{"n_layer": 13, "rope_fraction": 1.0, "qk_norm": false, "parallel_block": false, "init_std_o": 0.00447, "init_std_up": 0.0228, "init_std_down": 0.00447, "init_mimetic": 0.7, "lr": 0.00829, "beta2": 0.99, "lr_head": 0.00948, "grad_clip": 0.5, "batch_tokens": 32768, "dataset": "wikipedia_en"}
Each number is 128 + 32 x the weight over the matrix's rms, rounded and kept within 0 to 255. Layers, rows and columns count from 0.

# layer 8 MLP up, 128x128, rms 0.241, rows 110-127, columns 0-127
[[186 139 151 121  96 153 133 132 115 120 181 141  83 127 110 124 119 129 135 141 129  92 104 138 141 151  89 101  94 182 123 143 115  62  97 112 104 134 137  94 117 128 147  65 121 160 102 126 157 114 116 119 126 118 125 132 137 132 223 131 161 111 113 122 163 121 148 118 188 164  90 125  94 115 146 102 160 142 149 142 112 125 107 132 139 154 164 110 117 151  87 101  86 160 113 150  87 224 150  36  82 118 182 118  89  86 164  97 150 181 179  63 148  97 126  79 125  99  90  98 156 130 137  91 120  89 156  91]
 [139 102 179 118  51 127 138 152 130 141 127  93 152 169 152  89 149 117 179 144 141  73  52 152 115 135 100 108 103 142 126 131 139 157 119 139 119 145  91 142  97 191  94 130  90 101  94 147 135  88 198 164 115 178 142 105 135  96 112 156 167 101  76 114  66 118 120 116 139 104 142 181 132 169 146 140 136 135  81 189 168 117 152  78 100 143 142  47 107 116 153  83 108 123 136  92  82 116 103 131 132 118 113 144 140 102 147 110 130 150  97 129 108 160 126 182 120  77 104  95  81 112  90 160 167 118 131 193]
 [116 106 185 104  77 117 178 115 176 147 145 129 123 111 172 120 102 155 129 126  93 125  85 161 118 103 123 121  71 117 129 112 154  63 129 102 171 111 148 142 109 112 136 158 147 169 107  95 196 170 135 165 109 166 137  73 141 220 114 157 158  88 148  94 122 171 150  93 134 110  66 159 128 111  77 115  73 108 116 124 120 144 156 152 126 122 152  94 165  90  84 113 147 172 140 102 134 136 151 156  76 125 195 115 156 103  93 134 122  99 182 107 100 174 125 162 160  85 209  95 158 142 101 163  97 126 141 169]
 [154 103 189 129 188 158 111 159  57  90 171 146 152 149 129 128 163 140 174 156  90 100 185 137 163  78 117  71 118 175  77 115 154  97 116 137 119 139  90  36 121 121 112 107 138  93 185  92 146  84 132 133 212 156 164 147 130 150  72 145 164 101 105 176  91  77  84 137 104  70 129  80 152  69 145  97  91 137 107 198 100 156 101 135 124 150 118 203  94  40 179 174 127 120 131 140 144 171  76 134 120 146 169 139 192 137 173 134 161  92 180  85 133 133 135 163 144  83 117  92  94  90 157 139 148  97 112  59]
 [112 158 111 162 136 115 113 169 129 180 166 126  80 140 184 176 178 127 180 137 131 134 140 176 140 185  94  79 159 123 133 102 157 127 121 183 141 141 103 101 178 125 130 121 141 126 188 134 131 137  82 181 138 108 152 167  81 140  92  98 125 126 113 161  99 176 153 144 127  84 190 168 167 122 148  86 119  88 110 192 159 129 183 114 111 125 127  90 142 133 168 114 135 168 111 136 171 131 174  97 122 108 168 133 127 130 164 134 113 186 118 113 137 135 128 147 194 143 114 110 113 130 134 137  72 110 127 144]
 [120 114 148 116 172 119 134 106 132 118 108  77 174 146 135 175 133 105 150 106 142 132 105 170  91 159  97 168 111 132 126 112  51 128 171 131  96 190 150 133  57 115  63 114 107  93  99 125 130 166 150 135 146 158 137 153  89 141 145  97  80  85 138 145 154  90 165 139 145 150  99 133  72  88 122 127 148 156 129 118 145 138  80  98 130  91 109 141  93 164 151 163 201 177  88 109 138 129 110 117 189 149 102 175 102 170 103 179 147 151 167 153 128 133 105 139 137  40 154 122  75 125 151  86  99 110 116 102]
 [137  96  94  56 128  93 115 121 158 139  87 134 148 168 172 142 144 129 176 154 105  92 124 128 144 121 162  93 107  61 119  92 123  99  72 117 118 143 163 155 150  72 145 126  81 157 179 103 111  68 142  85  97 125 157 162 105 112 146 153 121 179 139 144 171 137  72 149 151  85  78 127 157  91 134 123 132 109 114 121 166 121 124 121 150 121 113  95 146 128  80 215 164 133 126 159 129 133 198  85 188 144  94 167  76 137 126 150  72 171 128  77 125 100 100  95 158 139 131  44 139 147 154 119 174 167 168 101]
 [105  98 103 103 184 108  55 105 108 147 109 107 163 105 153 158  83 136  80 158 100 106  98 107 171 154 149 121 158 123 173 151  84 155  92 160 118 118 115 114 104 180 128 143 122 165 170  97 139 137  95  91 174 133 200 122 153 123 135 197 123 145 111  67 173 190 121 116 150  55  81 172 187 190 111 142 122 127  95 138 141 124 140 117 195 167 123 184 142 103 148 129 133 139 104 142 187 140 180 136 131 133 147 101 148 163  87  88 122 176 135 121 133 122 154 155  99 156  81 177 142 155  72 166 113 129 185 107]
 [166 181 116 170 108  86 132 113 160 138 136  66 100 160 126 117 133 148  82 125  70 134 123 188 138 141 126 142 132 164 109 157 158 115 144 135 178 105 137  72 118 153 130 131 153  98 119 105 166 106 108 121 190  90 172 124 113 209  93 141 149 142 108  93  68 164 175 119 119 156 137 173 157  90 109 109 171 150 168 122 128 165 111 150  87  99  69 154 103 158 121  90 123 187 170  78 144 161 135 141 158 124 158 107 132 125 143 146 147 182 121 146 113  98 137 176 108 136 144 118 113 153 112 116 107 104  66 137]
 [ 99 133 146 149  92 115 103 113 129  88 199 135 144 119 163 157 141 110 151  83 144 113  71  85 106  90  79 124 109  90 167 207  99  70  81 102  96 187  77 157 102 118 133 212 158  95 135 148 179 136  61  85 127 153 145 146 155 144  89  95 148 130  94 146 119 125 124  73 104 101  84 122 134 140 133  84 115  95 106 114 166 166 134 116 130 148 101 160 132 151 128 177 139 133 149 143 148  86  58 107 104 132 155 105 119  86 155 119 123 217 125 175  69 148 144 131 137 108 141 117 122 110 153  89  93 154  68 171]
 [144  95 178 103 101 139 123 141 188 169  90 106 125 117 128 152  92 153 153 118 100 106 124 101 110 153 119 161 131 107 115 172 211 144 111 163 102 144  91 175 115 155 110 112 122 155 136 159 100 117 136  94  93 139 179 108 126 155  93 177 124 167  88 107  92 192 153 126  76 121 125 168 134 106  98  92 114 140 112 147 107 117  49 122 143 195 163 152 168 124 116 139 161 125 122 203 106 146 230 113 135 112 129 138 136  76 108 127 141 118 161 142 121 164 102 162 141 176  66 101 147 185 118 147 110 109 112  99]
 [141 176 123  92 105  98  54 165 130 121 153 119 227 117  96 148 117 159 145 125 115  99 218 134 109 133  99 135 132 140 118  91  79 128 166 131 131 208 128 149 135 120 174 109 134 169 135 120 126 113 120  52 173 109 159 154 125  65 118 131 119  56  90  98 140  88 166  88 151 110 135 106 103 141 173 142 168 111 100 135  83 123  81 112 164 154 103  96 203 146 134  95 126 120  98 108 152 148 150 164 187  73 136 138 156 136  90  92  78 102  76 137 162 152  96 105 124 117 115 134 104 113 123 110 144 163 149 150]
 [135  74 130 147 151 179 139 133 151 152 111 101 110 164 134 129  70 128 109 155 117 104  48 106 111 179 128  83 147 137 114 101 118 147 129 112 134 109 131 182 192  89  91  90 142 118 128 135 138 150 144  87 112 154 149  78 123 137 108 169  84 112 147  64 142 145 143 137 133 146 103 137 103 144 137 179 164 162 157 133 180  72 121  87 154 159 135 102 173 121  87 108  95  74 119 124  95 171 131  82 136 183 109  83 108 153  48  61 121 190 200 110 144  89  74 136  97 118  76 206 138 155 165 149 119 137  76 106]
 [104 111  69 208  74 112 145 146 140 112 104 195 132 179 186 160 122 117 145 101 138 187 130 153 112 158 167  67  94 134  80 135 159 128 126 136 121  92 175 122 111 120  89 136 127 104 121 110 181 190 121 153 161 147 104 101 100 101 125  86 132 151 135 152 115 110 136  83 155 167 137 140 157 163 141 167 166 129 184 153 140 159 149 104 192 121 103 101  99 124 154 121 123 154 112  98 131 143  95 134 165 132 172  73 144 126 101 127 134 123 106 112 134 146 147  99  71  95 186 116 141 227 163 124 164  75 102  87]
 [139 129 101 156 112  65 107 129 175  80  83 128 155 138 124  87 188 125 146  98  75 161 131 151 194 146 142  90 122 139 169 186 156  89 122 121 108  93 118 153 121 134 115 120 127 107 124 110 158  91 128 130 117  71 148 133 128 141 163 138  70 156 136 114  93  90  87 131 140 137 102 129 124  82 185 137 179 107 101 106 175  68  65 113 170 192  77 111 118  77 190 169 164 158 152  95 192 131 109  95 173 124 103  94 156 130  78 124 168  91 160 151  97 116 148 142 131 134 121 148 147 120 125  92 109 131 136 123]
 [166 123 160 131 117 153 149  85 134 139 175 137 130 179 107 123 104 109 115 130 154 108 157 124  69 109 167 193  67 133 147 117 117 158 114 118 111  64 104  82 147 168 124 164 119 102 112 114 142 130 192 140 103 155 177 149 159 105 151  66 186 112  84  67 128  96 117 113 111 182  54  84 146 185 109 190 154 148 112 137 151 120  74 143  80 116 134 134 128  81 143 126 128 127 129  96 119 142  95 162 108 109 118 154 176 131 100  59 131 180 160 178 169 157 122 120 177 200  94 157 152 108 123 165 131 133 153 141]
 [116 124 110 113  73 145 121 115 181  93 122 137 100 101 144 160 138 108 127 109 126  91 166 184 134 128 107  31 172 102 115 124 144 150 152 112 132 109  98 125  79 153 143 183 103 158  75 128 139 131 120 128 148 107 145 115 120 126  95 131 105  79  53 135 151 133 116 111 158 192 179 144  65 108 155 146 163 120 106 118  94 126 130 127  39  87 149 113 109 114 104 146 132 105 151 110  69 121 147 125 103 165 103 109 168 146  79 118 158 169 135 111  85 113 176 136  92  71 157 176 111 112 162  99 174 105 141 138]
 [195 161  88 175 120 104 118  79 107 104 145 124 144  94 146 108 131 144  96 128 143  83 144 125 128  62  83 109 124  97 167 186  92  82 146 156 154 184 154 110 111 154 143 133 129 137  89 119 163 104 144 108  86 149  83 132 175 103  73 155 138 143 148 185 107 188 142 139 132 158 154 155 125 137  97 150 131  58  90 138 113 130 125 115  99 159 121 133 124 165 153 124 145  96 123 144 142 142 138 118 121 136 149  84  96 127  72 185 129  98 112 110  52 113  71 154 147 107 143 152 128  78 199  89 158 160   0  71]]
# layer 8 MLP down (transposed), 128x128, rms 0.229, rows 110-127, columns 0-127
[[120 135 131 126 128 119  57 143 122 197 130  99 177 116 131 113 128 163 143 142  99 156 168 140 120 138 161 110 170 155 156  99 159 141  57 128 159 119 161 172 124 111 128 122 175 128 112 133 148 145 169 144 133 155  65 133 103 127  80 126 122 173 182 145 116 142 127 113 145 109 185 158 145 120 177  78 121  95 137 128  85  98 145  98  86 148 152 161 104 125 138 133  90  78  83  73 142 156 110 137 134  94 109 164 199 142 111 176 175 162 176 155 136 126 146 147 153 134 133 168 166 152 150 103 106 159 104 201]
 [128 124  50 154 165  71 121  94 172  96 122  74  58  98 108 145 182 183 199 130 148 160  87 154  66 129 136 114 123 113 107 102 163 106  65 141 106 142 111 188 126 146 170 145 118 129  71 129 152  59 140 116 145 133 174 133 161 136 130 112 189 148  93 150 146 126 132 172 107  98 188  39 133 160 133 104 117 132 153 149 121  86  73  96  98 143 112  96 109 184 120 100 149 107  78  99 129 139  86 125  87 147 119 111 138  47 154 141  85 106 145 100 143 126 169 178 125  93 174 153 130 109 107 114 132 127 180 118]
 [117 127 100 147 100 121  91 135 147 125 110 115  93 139 110 138 161 126 119 157 131  79 145 176 184  98 125 125 144  68 123 124 147 181 136 130 132 148 118 110 146 144 173 108  75 163 144 124 140 112 135  71 130 161 137 154 117 202 131 118  78 111 159 158 146 152  87 178 161 140  48  94 112 113 139 108  77  64 123 120 119  76 161 210  75 157 120 121 215  74 125 150 122 111 148 132 169 132 142 112 124 111 162 156 133 115 167  85 123 114  62 111 134 143  36  70 100  79  89 129 137 128  99  95  96 115  55 101]
 [123 139 151  89 127 152 122  93 138 101 149 133 100 168 102  93 165  95 152 132  73 142 113 106 136 112 135  42 159 142 107 104  99 168 182 147 105 166 168  97 116 158 130 119 137 149 114 110 138 128 128 115 149  57 143 108 115 106 114 166 122 109 141 118 153 110 132 116  90 156 103 119 101 108 159 117 113 117 157 126  74 158 145 135 122 162 125 166 144   0 142 138  89 156 132 141 151 132 155 173 153  77 170  88 144 173 159  80 146 122 170 150  99 134 101 159 130 108 105  86 142 146  90 155  32 100 122  73]
 [120 140 199  98 135  58  63 103 122 154 142 140  81 121 130 105 157 146 167  95 136 197 133  95 146 136 143 163 140 198 192 117 126 130  96  86 131 146 134 117 130 138 131  99 145 138 127 126 154 159 159 143 105 113 164 114 154  81 152 135 108 157 151 134 154 106 171 197  92 116 142 147 208 141  80 164 173 129  33 113 121 122 123 120 150  65 117 107 121 160 128 118 100 145  95 115 113 149 117 167 101 109 130 106 169 129 153 148 133 165 137 112 110 152 105 109 153  70 155 124  86 146  79  90 139 172 101 146]
 [115 126 120  74 174 137  89  98 113 117 118  88 199 180  89 102  93  87  94 158 137 142 169 110 133 119 137 145 112 124 114 101 116 101 134 121 103  67 134 136 122  87  72  76 110  91 110 178  97 129 133 100 133 108  77  64 202 106 158 188 136 116 136  78 152  83 181 139  96 111 158 121 160 162  97 108 112 109 154 170  61 110 129 143 118  99 143 149 133 146 141 108 131  85 120 156 112 125 140 139 152 115  97 140 140  64 145 110 217  63 148 154 102 108 148 132 126  76 120 163 191 178  98 151 115 102 137 113]
 [141 170 131 196 109 138  72 164 124 145  94 139 203 101 123 110 114 168 109  55 144 139 178 127 131 121 133  97  67 171  96  88 158 129 137 168 185  76  91 118  87  85 160 125 149 122 138 146 158 151  89 165 121 161 137 152 137 148 134 107 135 159  86  55 125 105 136 104 176 160 105  95 104 143 141 100 123 112 143 100  96 123 124 133  75 184 142 125 107 142  48 150 114 160  85 134 129 138 150 182 124 140 144 161 133 119  98 114 115 153  97 126 116  91 110 179 173 126 160  79 160 136  98 100 118 161 106 132]
 [133  80 185  78 130 153  69 176 142 192  85 184 103 131 111 153 110  70 106 163 150 112 142 174 129 126 165 101  63 107 100 140 162 147  70 144 167 108 127 141 175 115  91 125 100 145 140 109 123 123 148  89 103 126 150 120 188 140 112 126 108 131 106 110 106 123 118 155 116 128  96 146 209 163  93 117 104  42 133  95 156 106 161 114 132  70 114 190 143 154 142 130 106 124 118 180 144 166 148 151 173 148 143  69 107 105 185 140 107  53 156 147 144  94 102 126 119 142  92 106 140 125  43 129 145 152  78  97]
 [138 142  88 153 158 122 108 132 137 147 126 129 113 140 141 127 113 100  94  76 156 184 107 152 165 153 111 129  68  93 136 127 156  59  96 131 126  72 106 106 109 159 146 142 167 203  52  84 112 185 104 111  70 139 151 151 124 156 149 120 145 158 105  91 105 114 148 150 144 126 178 147  99 127 140 119 151 145  92 142 126 151  91 151 160 123 110  59 159 161 128 128  86 104 119 130 147 156  66 119 167 113 130 178 147 115 179 212  86  94 186 127 185 205  98 150 117 148 127 105  97 105 124 138 103 158 133 121]
 [131 145 149 131 146 129 113 137 134 174 133 144 110 117 170 129 181 134 155 127 139  94 110 124 124  85 206 133  80 142 115 101 149 119 106 126 123 198  75 111  63 109 201 124 184 143 170  93 127 120 165 141 109 123 118 106 116 133 129  95 114 115 113 183 170  74  54  70 150  51 126 131  85 116  93  87  60 125 150  78 157 149 117 132 100 148  88 151 190 140 120 137 127 143 157  86  73 156 162 140  51  71 100  86 173 105  78 154 124 119 127 110 218 125 138 112 116  58 177 158 180 117 118  63  92 157 107 154]
 [111  66 158 108 159 198 170 116  87 189 135 107 142 126 134  97  86  97 118 130 119  79 132  58  97  99 104 135 115 122  98 129 179 153 146 121 149 172 154 125 139 134  83 144 128 128  72 149 141 107 135 144 151 146 134 198 134 107 121 163 114 167  92  79 117 131 119 138  92 104  91 122 124 179 126  88  75  79 112  87 130 147 145  60 141 215  91 128 138  81 122 141 152 131 100 189 131  73 145 106 168 120 113  99 100 138 189 156 150 149 168 126 150 108 132 157 120 167 120 138  84 118 120 127 122 112 134  81]
 [145 151  64 160 183 113 149 125 194  94 147 149 148 125  97 109 209 107  89 112 126 108 136 144 109  94 212 120 106 190 139 166 122 108 152 162 114 105 147 146 160 139 155 158 174 119 157  78 147 151 122 164 124  75  94 147 111 130  93  98 134 171 106 137 149 173  78 162 133 108 140 163 114  87 120  71 128 171 142  89 101 127 137 156  56 183 118  90 116 124 133 112 171  81 161 122 129 136  88 116 127  98  81  84 160 104 150  99 111 127 156 146 131 149 101 123  41 129 110 134 181 140 147 132  90 118 152 126]
 [146  95 123 171 157 129 125 122 146  69 128 148 144 149 159 195  65  56 115 116  90 130 141 144 117 144 159 118 143 150 126 161 147  89 102 124 156 127  78  99 142 125 142  90 142 127 137 135 150 182 144 153 113 163  96 112 145 157 128 176 161 102 120 107 190 135  96 151 169  81 100  56 116 126 141 101  86  84 114 177 149 117 165 132 181 144 137  44 120 186 174 116 139 189 161 180 152 199  83 144 129 145 156 139 198  74 136 167 128 133 103 123 112  67  98 125 166  90 184  49 120 116 135 134 156 121 118 115]
 [148 182 102 107  68 127 221  73 202 127 158 111 110 111 149 151 186 183 105 150 115 147 111 100 153 185 169 122  72 112 120 150 156 138  91 150  89 194 120 129 158 147 112 100 138 144 126  58 167 122  94 118 148  77 111 111 149 138 116 123 122 121 127 159 157 126 129 158 171 111 164 122 143 121  78 104 118 138  90 159 179  87 104 128 126  84  88 161  99 174 180 165 172 114  94 141 149 145  93  96  69 105 153 152 165  86 145 124  82 107 115 108 131 176 128  93  73  80 147 166 104 131 176 116 105 144 206 134]
 [126 134 123 122 121 141  90 109 154 118 110 163 182 162 122 135 116  47 184 139 111 124 133  87  66 114 151 112 148 202 192 172 134  97 117 152 101 123 115 104 104  95 205 121  76 103 142 132 146 129 134 138 156 140 123 137 116 199 124 156  72 145 181  84 166 116 111 140 148 113 102 137 138 123 103 129 159  80 160 100 127 118 112 130 124 122 138 198 149  76  98 133 108 211 128  86 110 129 148 164 104 103 190 117 131 127 169 148 206 128 115 183  85 130 130 155 134 109 114 114 109 136 179  92 105 119  92  94]
 [158  84 138 122 120 145 140 187  95 126 155 103 129  89 165 143 104 137 115 101 146 124  89  99  17 109 126  64 128 151  86 116 107 115 133 124  85 104 167 133 132 154  91 129 126  89 154 142 122 104 111 140 101 162  93 154 101 108 120 116 161 149 101  85 146  96 131 106 110  88 154  93  79 129  98 118 202 145 185 194 158 131 120  88  97 174 161 151 159 118  67 128 156 104 110 129 147 117 166 114 137 134 149 152  72 159  54  81 181 127 144 188 171 154  96 222 161 164 127 105 155 132 155 144 179  91 125 101]
 [196  96  99 118  82 144 113 142  60  96 146 156 117 158 137 141 172 140 126 135  98 135 156 129 115 158 132 162 136 107 103 158 179 152 165 103 107 108 132 132 148 109 142  89 150 163 159 187 150 134 132 123  89  62 140 163 149 137 103  86 111  83 151 133 164 105 161 139 112 125 165 112  61 161 115 203 132 144 150 205  40  59 170  78  92 134  98 136 108 150 148 147 160  95  86 147  84 130 115  86  97 109 136 108 167 137 137 127 136  95 163  78 184 136 141 155 152 133 150 152 121  66 117 130 128 170 151 131]
 [123 134 160 115 129 123 146 121  99 135  73 143 151  97 136 100 157 119 126 116 146 121 216  97 115  74 123 100 121 180 165 119 229 105 127 154 195 110  82 120 118 134  90 153 138 135 156 130 130 140 175  95 165 128 161 107 171 133 165 147 122 114 164 121  99 163  90  98 111 146 138 142 127  98 128 145  46 111  70 152  86 136 147 149 130  69 149 127 112  87 128 139  65 201 108 156  56 108 117 122 165  85 148 125 111 140 118 157  82 111 181 107 118 110 101 121  52 146  86 149 118  95  78 128  89 144 155 148]]
# layer 8 MLP gate, 128x128, rms 0.235, rows 111-127, columns 0-127
[[109  93 150 143  34  78 124 125 111 131 131 129 110 134 160 128 137 149 117 131 143 133 162 121  84 104 133 135 110 168 159 178 142 119 213  97 129 152 139  53  97 147 120  84 103 141 135  96 139 190 100 166 106  95 128 108 105 121 161 167 128 120 129 139 123 118 125 149  93  84 195 126 154 152  93 217 167 104 155 109 145 145 102 142 124 108 100 109 114 114 160 145  68 135 137  71 131  75 145 128 180  97 117 126 133 120 115 142 148 158 149 118 147 147 180 126 165 174 168 135 146 148  88  81 127 110  96 153]
 [119 108 123  90  64 186 139  65 144 122 112 204 106 104  80 110 130 105 164 131 124 120  88 119 131 103 171  93 107 110 130 114 130 123 131 153 120 206 119 125 116 113 142  58 127 140  93  89 105 120  92 105 171 146 194 203 174  97 136 114  97 142 110  82 110 127 185 137 111 109 134 108 180 114 110 117 176  83  98  91 120 147 165 139 122 106 118  69 141 102 110 120 111 109  91 149 209 129 134 170 155 209 104 211 148 106 142 126  94 172 133  83  98 154 121 123 128 101 167 162 140 144 220 118 138 174 151 154]
 [106 136 172 132 105 118 168  89 152 144 111 181 157 121 126 142 118 180 135 210 215 189  97 147 136 169 185 128 158 111 203  48  87 191 150 102  67 164 175 192 154 115 177 132 116 160  91 189 125 139 131 143  69 121  63 111 114 118 168 172 103 144  92  43 152 156 140  88 126 185 153 101  96 127 115 150 137  96 156 141  96 135 124 139 140 147 144  51 109 181 149 130 132 159 129 124 135 144 146  94 173 123 150 133  55 150 128 110  86 108  98  99 136 148 116 100 135 179 114 105 108 131 126 136 125 185 133 173]
 [ 82  99 123  80 111  88 147 170 135 108 150  97 106 126 110  62 108  93 114 141  87 157 116 110 150  64  83 136 143  67 109 142 150 151  96 139 142 112 132 182 151 101 157 120 154 107 113 133 158 145 129 196 181 152 125 156 102 180 124 184 120 123 111 169  57 157 100 120 107 162 105 167  91 138 149 181 117  76 137 174 125  83 136 163 131  95 139 119 149 174 113  91 121  75 185  56 137 103 128 116 168 139 115 124 128 100 129 138 153 168 181 134 143 162 178 162 165 153 114  90 142 141 118 119  82 138 176 161]
 [170 155 136 131  88 167 161 119 134 146 135 216 135 126 138 151 109 116 136 178 156 151 132 124  65  92 129 156 142 164 166 145 126  91 122 126 160 101 124 117 128  74 164 118  88 120 140 160 134 144 128 117 142 170 102 139 164 162 139  65 170 112 159  86 114 135 104 148 154 128 128  82 135 129 151  94 168 183 117 117  92 130 113  46 110 166 108 114  64 123 159 172 110  43 108  96 105  42  75  80 120 148 166 100 144 110 123 111  92 153 144  73 128 158 150 134 137 209 148 161 168 103 116 171 118  95 134 196]
 [ 22 141 142 168 155 203 172 128  84  93 128 130 134 116 137 148 121 103  77 149 140 121 135  92 187 176 103 180 121 169 159 207 141 131 114 129  79  94 143 177 151 209 130 134 193  86 130 125 170 100 161 173 139 116 104 114 125 113 152 154 122 148 159 183 104 111  37 117 174 123 132  71 152 149  86  92 130 124 128 125 131 138 118  92 119 171 204 110  96 166 138  29 115 103 120 131 163  95 132 149 128 173 120 134 108 175 185 102 132 181 127 168 135 132 148  97 100 108  80 137  81 174 124 163 110 178 103 175]
 [ 92  66 161 144 132 151 126  85 121 172 160 126 182 101 138 130 152 117 158 142 170 147 157 145 125 109 162  79 112 167 170 204 129  92 111  90 152 117 121  83 138 130 110 125 145 150 104 191 146 123 147  91 141 113 152 160 111 133 163 175 149 132 159  77 116 134 119 104 130 118 150 110 136 218 134 126 173  93 102 152 172 159 151 149 127 161 105 130 148  85 108 138 112 113 125 112 156 170 154 133 145 174 164 114 171 159 104 157 165 128 178  80 104 146 120 134 140 113 155 153 142 145 119 178 133 119 188  95]
 [ 91 128  99 129 179  76 156 116 148 159 131 147 111 144 169 106 155 132 159  89 100  82 151  95 139  95 104  80 176  99 139 113  83 113 114 151  93 166 143  96  78 120 142 126 119 158 117 184 112 143 157  99 175 113 103  78 135 103 146 107 105  74 116 156 139  93 143 115 135 114 139  67 137 162 136 161 120 112 107 173 129 174  97 134  95 163  94 130 124 149 129 150 101  99  58 142 156 105 143 148 129  60  66 150  90 134 133  91  73 130 141 150 146 119 142  86 113  54  82 142 103 101 113 130 158 208 185 120]
 [119 167 108  94 119 157 149 116 105 159  84  82 108  78 161  75 109 128 169 119 112 165  94 119 146  78  77 153 106 178 130  74 121 133 120 155  81 107 111  91  85 127 129 117 134 180 163 123 105 100 196 135 148 157 148  58 160 122 112 129 101 120 137 132 120 114 217 138  79 159 157  97 166 167  70  77 106  93 137 121 146 157 109  95  63 112 157 189 120 134 108  85 110  96 128 163  98 136 145 116 149  76 109 100 107 170 173 128 136 101 118 143  91 147 132  86 162 140 116  95 170 112 116 112 112 180  90 134]
 [ 83 115 187 100 147 152 140  73 120  81 175  97 116 117  82  43 141 136 127 140  88 136 145 128 130  64 151 155  82 146 115 168  97  56  65 121 122 112 142 157 174 136 138 165 117 110 109 145 124  92 157 135 129 150 141 170 162 148 139 124 127 123 182  92 134 140 103 184  91 179  77 116 136 133 126  89 141 124 101 163 104  92  83 207 104 114  93 122 113  99 114 123 100  56 107 103 116  80 131 136 168 142  96  92 109 169 150 134 146 107 127 157 116 129 127  71 138 179 144 142 149 105 166  94 137 207 178 131]
 [ 93 150  92 124 107 140  96 198 185 156 154 111 155 166 107 135  94 105 175  68 126 127 200 128 190 119 130 154  99  71 134 132 133 119 143  74 111 203 139 105 164 189 128 126 123 148 149 131 136  93 148  87 136 129 163 124 101 105 117 219  41 149 164  89  83 103 153 117 162 193 190 122 135 148 156 122 176  71 100 192 112 113 168  90 136 172 132 170 131 148 162  84 152 154  82  60  92 155 143 116 141  99 124 142  87 137  89 141  83  82 106 166 111 151 117 127 142 111 121 120 131 146 129  68 138 117 137 147]
 [172 111 139 143 149 157 151 126 136  94 132 161 145  92 137 152 102 209 154 174 136 161 114  88  92 111 136 159 145 153 147 106 166 131 142 163  94 149 125  93 113 164 125  68 144  92 164 184 229 134 103 115 115  90 116  76 161 108 153 178  83 110  96  77  76 142 162 152  77 161 125 110 103 216 176 112  61 100 158  96 138  88 130 125  92 168 109 126 104  90 136  95 100 125 165 130 110 145 165 111 151 135  82 172 134 132  92  92 137  84 146 135  84  95  87 120 117 124 128  74 190  94 150  70 145  59 126 175]
 [ 79 166 139 181 145  88 144 118 105  76 128  79 118 115 114 136 100 109 131 121  81 132 140  91  80 113 158 149 153 143 130 179 108 157 142 123 139  64 126 128 165 100 129 110 111 159  95 146 130 127 155 154 164 128 102 159  56 159 205 125 135 105 147 101 125 142 112 161  85 138 103 155 117 106 147 161 107 144 151 108 117 128  99 167 118 108 120 104 159 129 108 136 131 152 152  83 126 121 129 150 190  96 115  54 129 186  86 156 135 148 195 140  82 121 223 108  77 122 125 140 107 144 166 145 126  50 123 121]
 [120 121 145  97 141 153 160  84 174 131  93 201 151 150 119 152 116 123 146 153 133 163 167  73 127 115 118  92 125 121 137  85 126 156  91 104 128  73 163 121 132  95 127 122 158 160 116 152  64 156 156 190 152 188 136 120 111 142 149 161 131 148 146 133 182 194 139 116 172 139 131  75  64 117 133  87 124  95  88 126  79 116 147 129 107 132 131 145 113 147  34  97 104 125 118 141 149 148 104 129 110 147 117 159 104 117 154 130  92 122 126  69 109 103 105 146 159 155 133 136 147 137 141 142 179 158 103 126]
 [131 131 165 119 174 142 152 149 160 115 174 167 114 112 106  66  88 140 124 115 151 134 119 134  90 157 110 166 100 157 124 121 156 154  89 122 116 122 137 124 129 128  71 141 154 114  96 173  91 148 164 130 155 120 158 140 133  86 115 211 148 177  75  94 174 144 143  95 114  67  93 132 119  32  65 170 128  84 114 125 157 126  78 139  94  92 163 155 151 113 107 152 180 144  83 196 137  90 130  67 112 148 129 147 177 149 104 108 117  75 111 112 129 165 115  41 142 151 182 123 139 142 111 131 145 139  91  78]
 [103  95 123 121 119 141 140 163 160 110  60 105 201 113 168 182 119 153 150 156 178  97 143 170 107 152 108 125 150  94 138 190 122 158 201 154  61  48  96 120 124 173 149 100 154 149  97 129 178 126 126 129 164 129 174  69 165  85 174 116 159 158 162 132 132 132 179 104 123 132 160 104 149  85 153 131 177 101 140 141 163 146 130 127  80 135 154 120 146 114 139 134 121 136 201  84 156 148 128 108 128 204 174 128 145  81  70 108 130 122 165 178 145 157 111 128 136  88  90 147 160  57  93  77 116 146 135 105]
 [139  74 135 128 128 177 137 135 158 117 149 129 118 108 155 120  77 144 115 175 157 138 135 140 140 149 129 127 110  99 158 156 134 123 154  96  99 125 226  76 125 100  81 200 128 143 109 145 120 131 108 103 130 125 144 180 117 132 126  86  46  97 108 200 130 147 107 163 119  53 129 112 131 151 144 100 130 158 116 183 122 116  69 156 103 157  92 164 176  96 116  75  50 139 163 101 193 161 121 184 156 137  95 196  93 152 143 139  99 110 145 101  98 158 165 146 163 105 117 130 203  99 118 105 173 157 159 120]]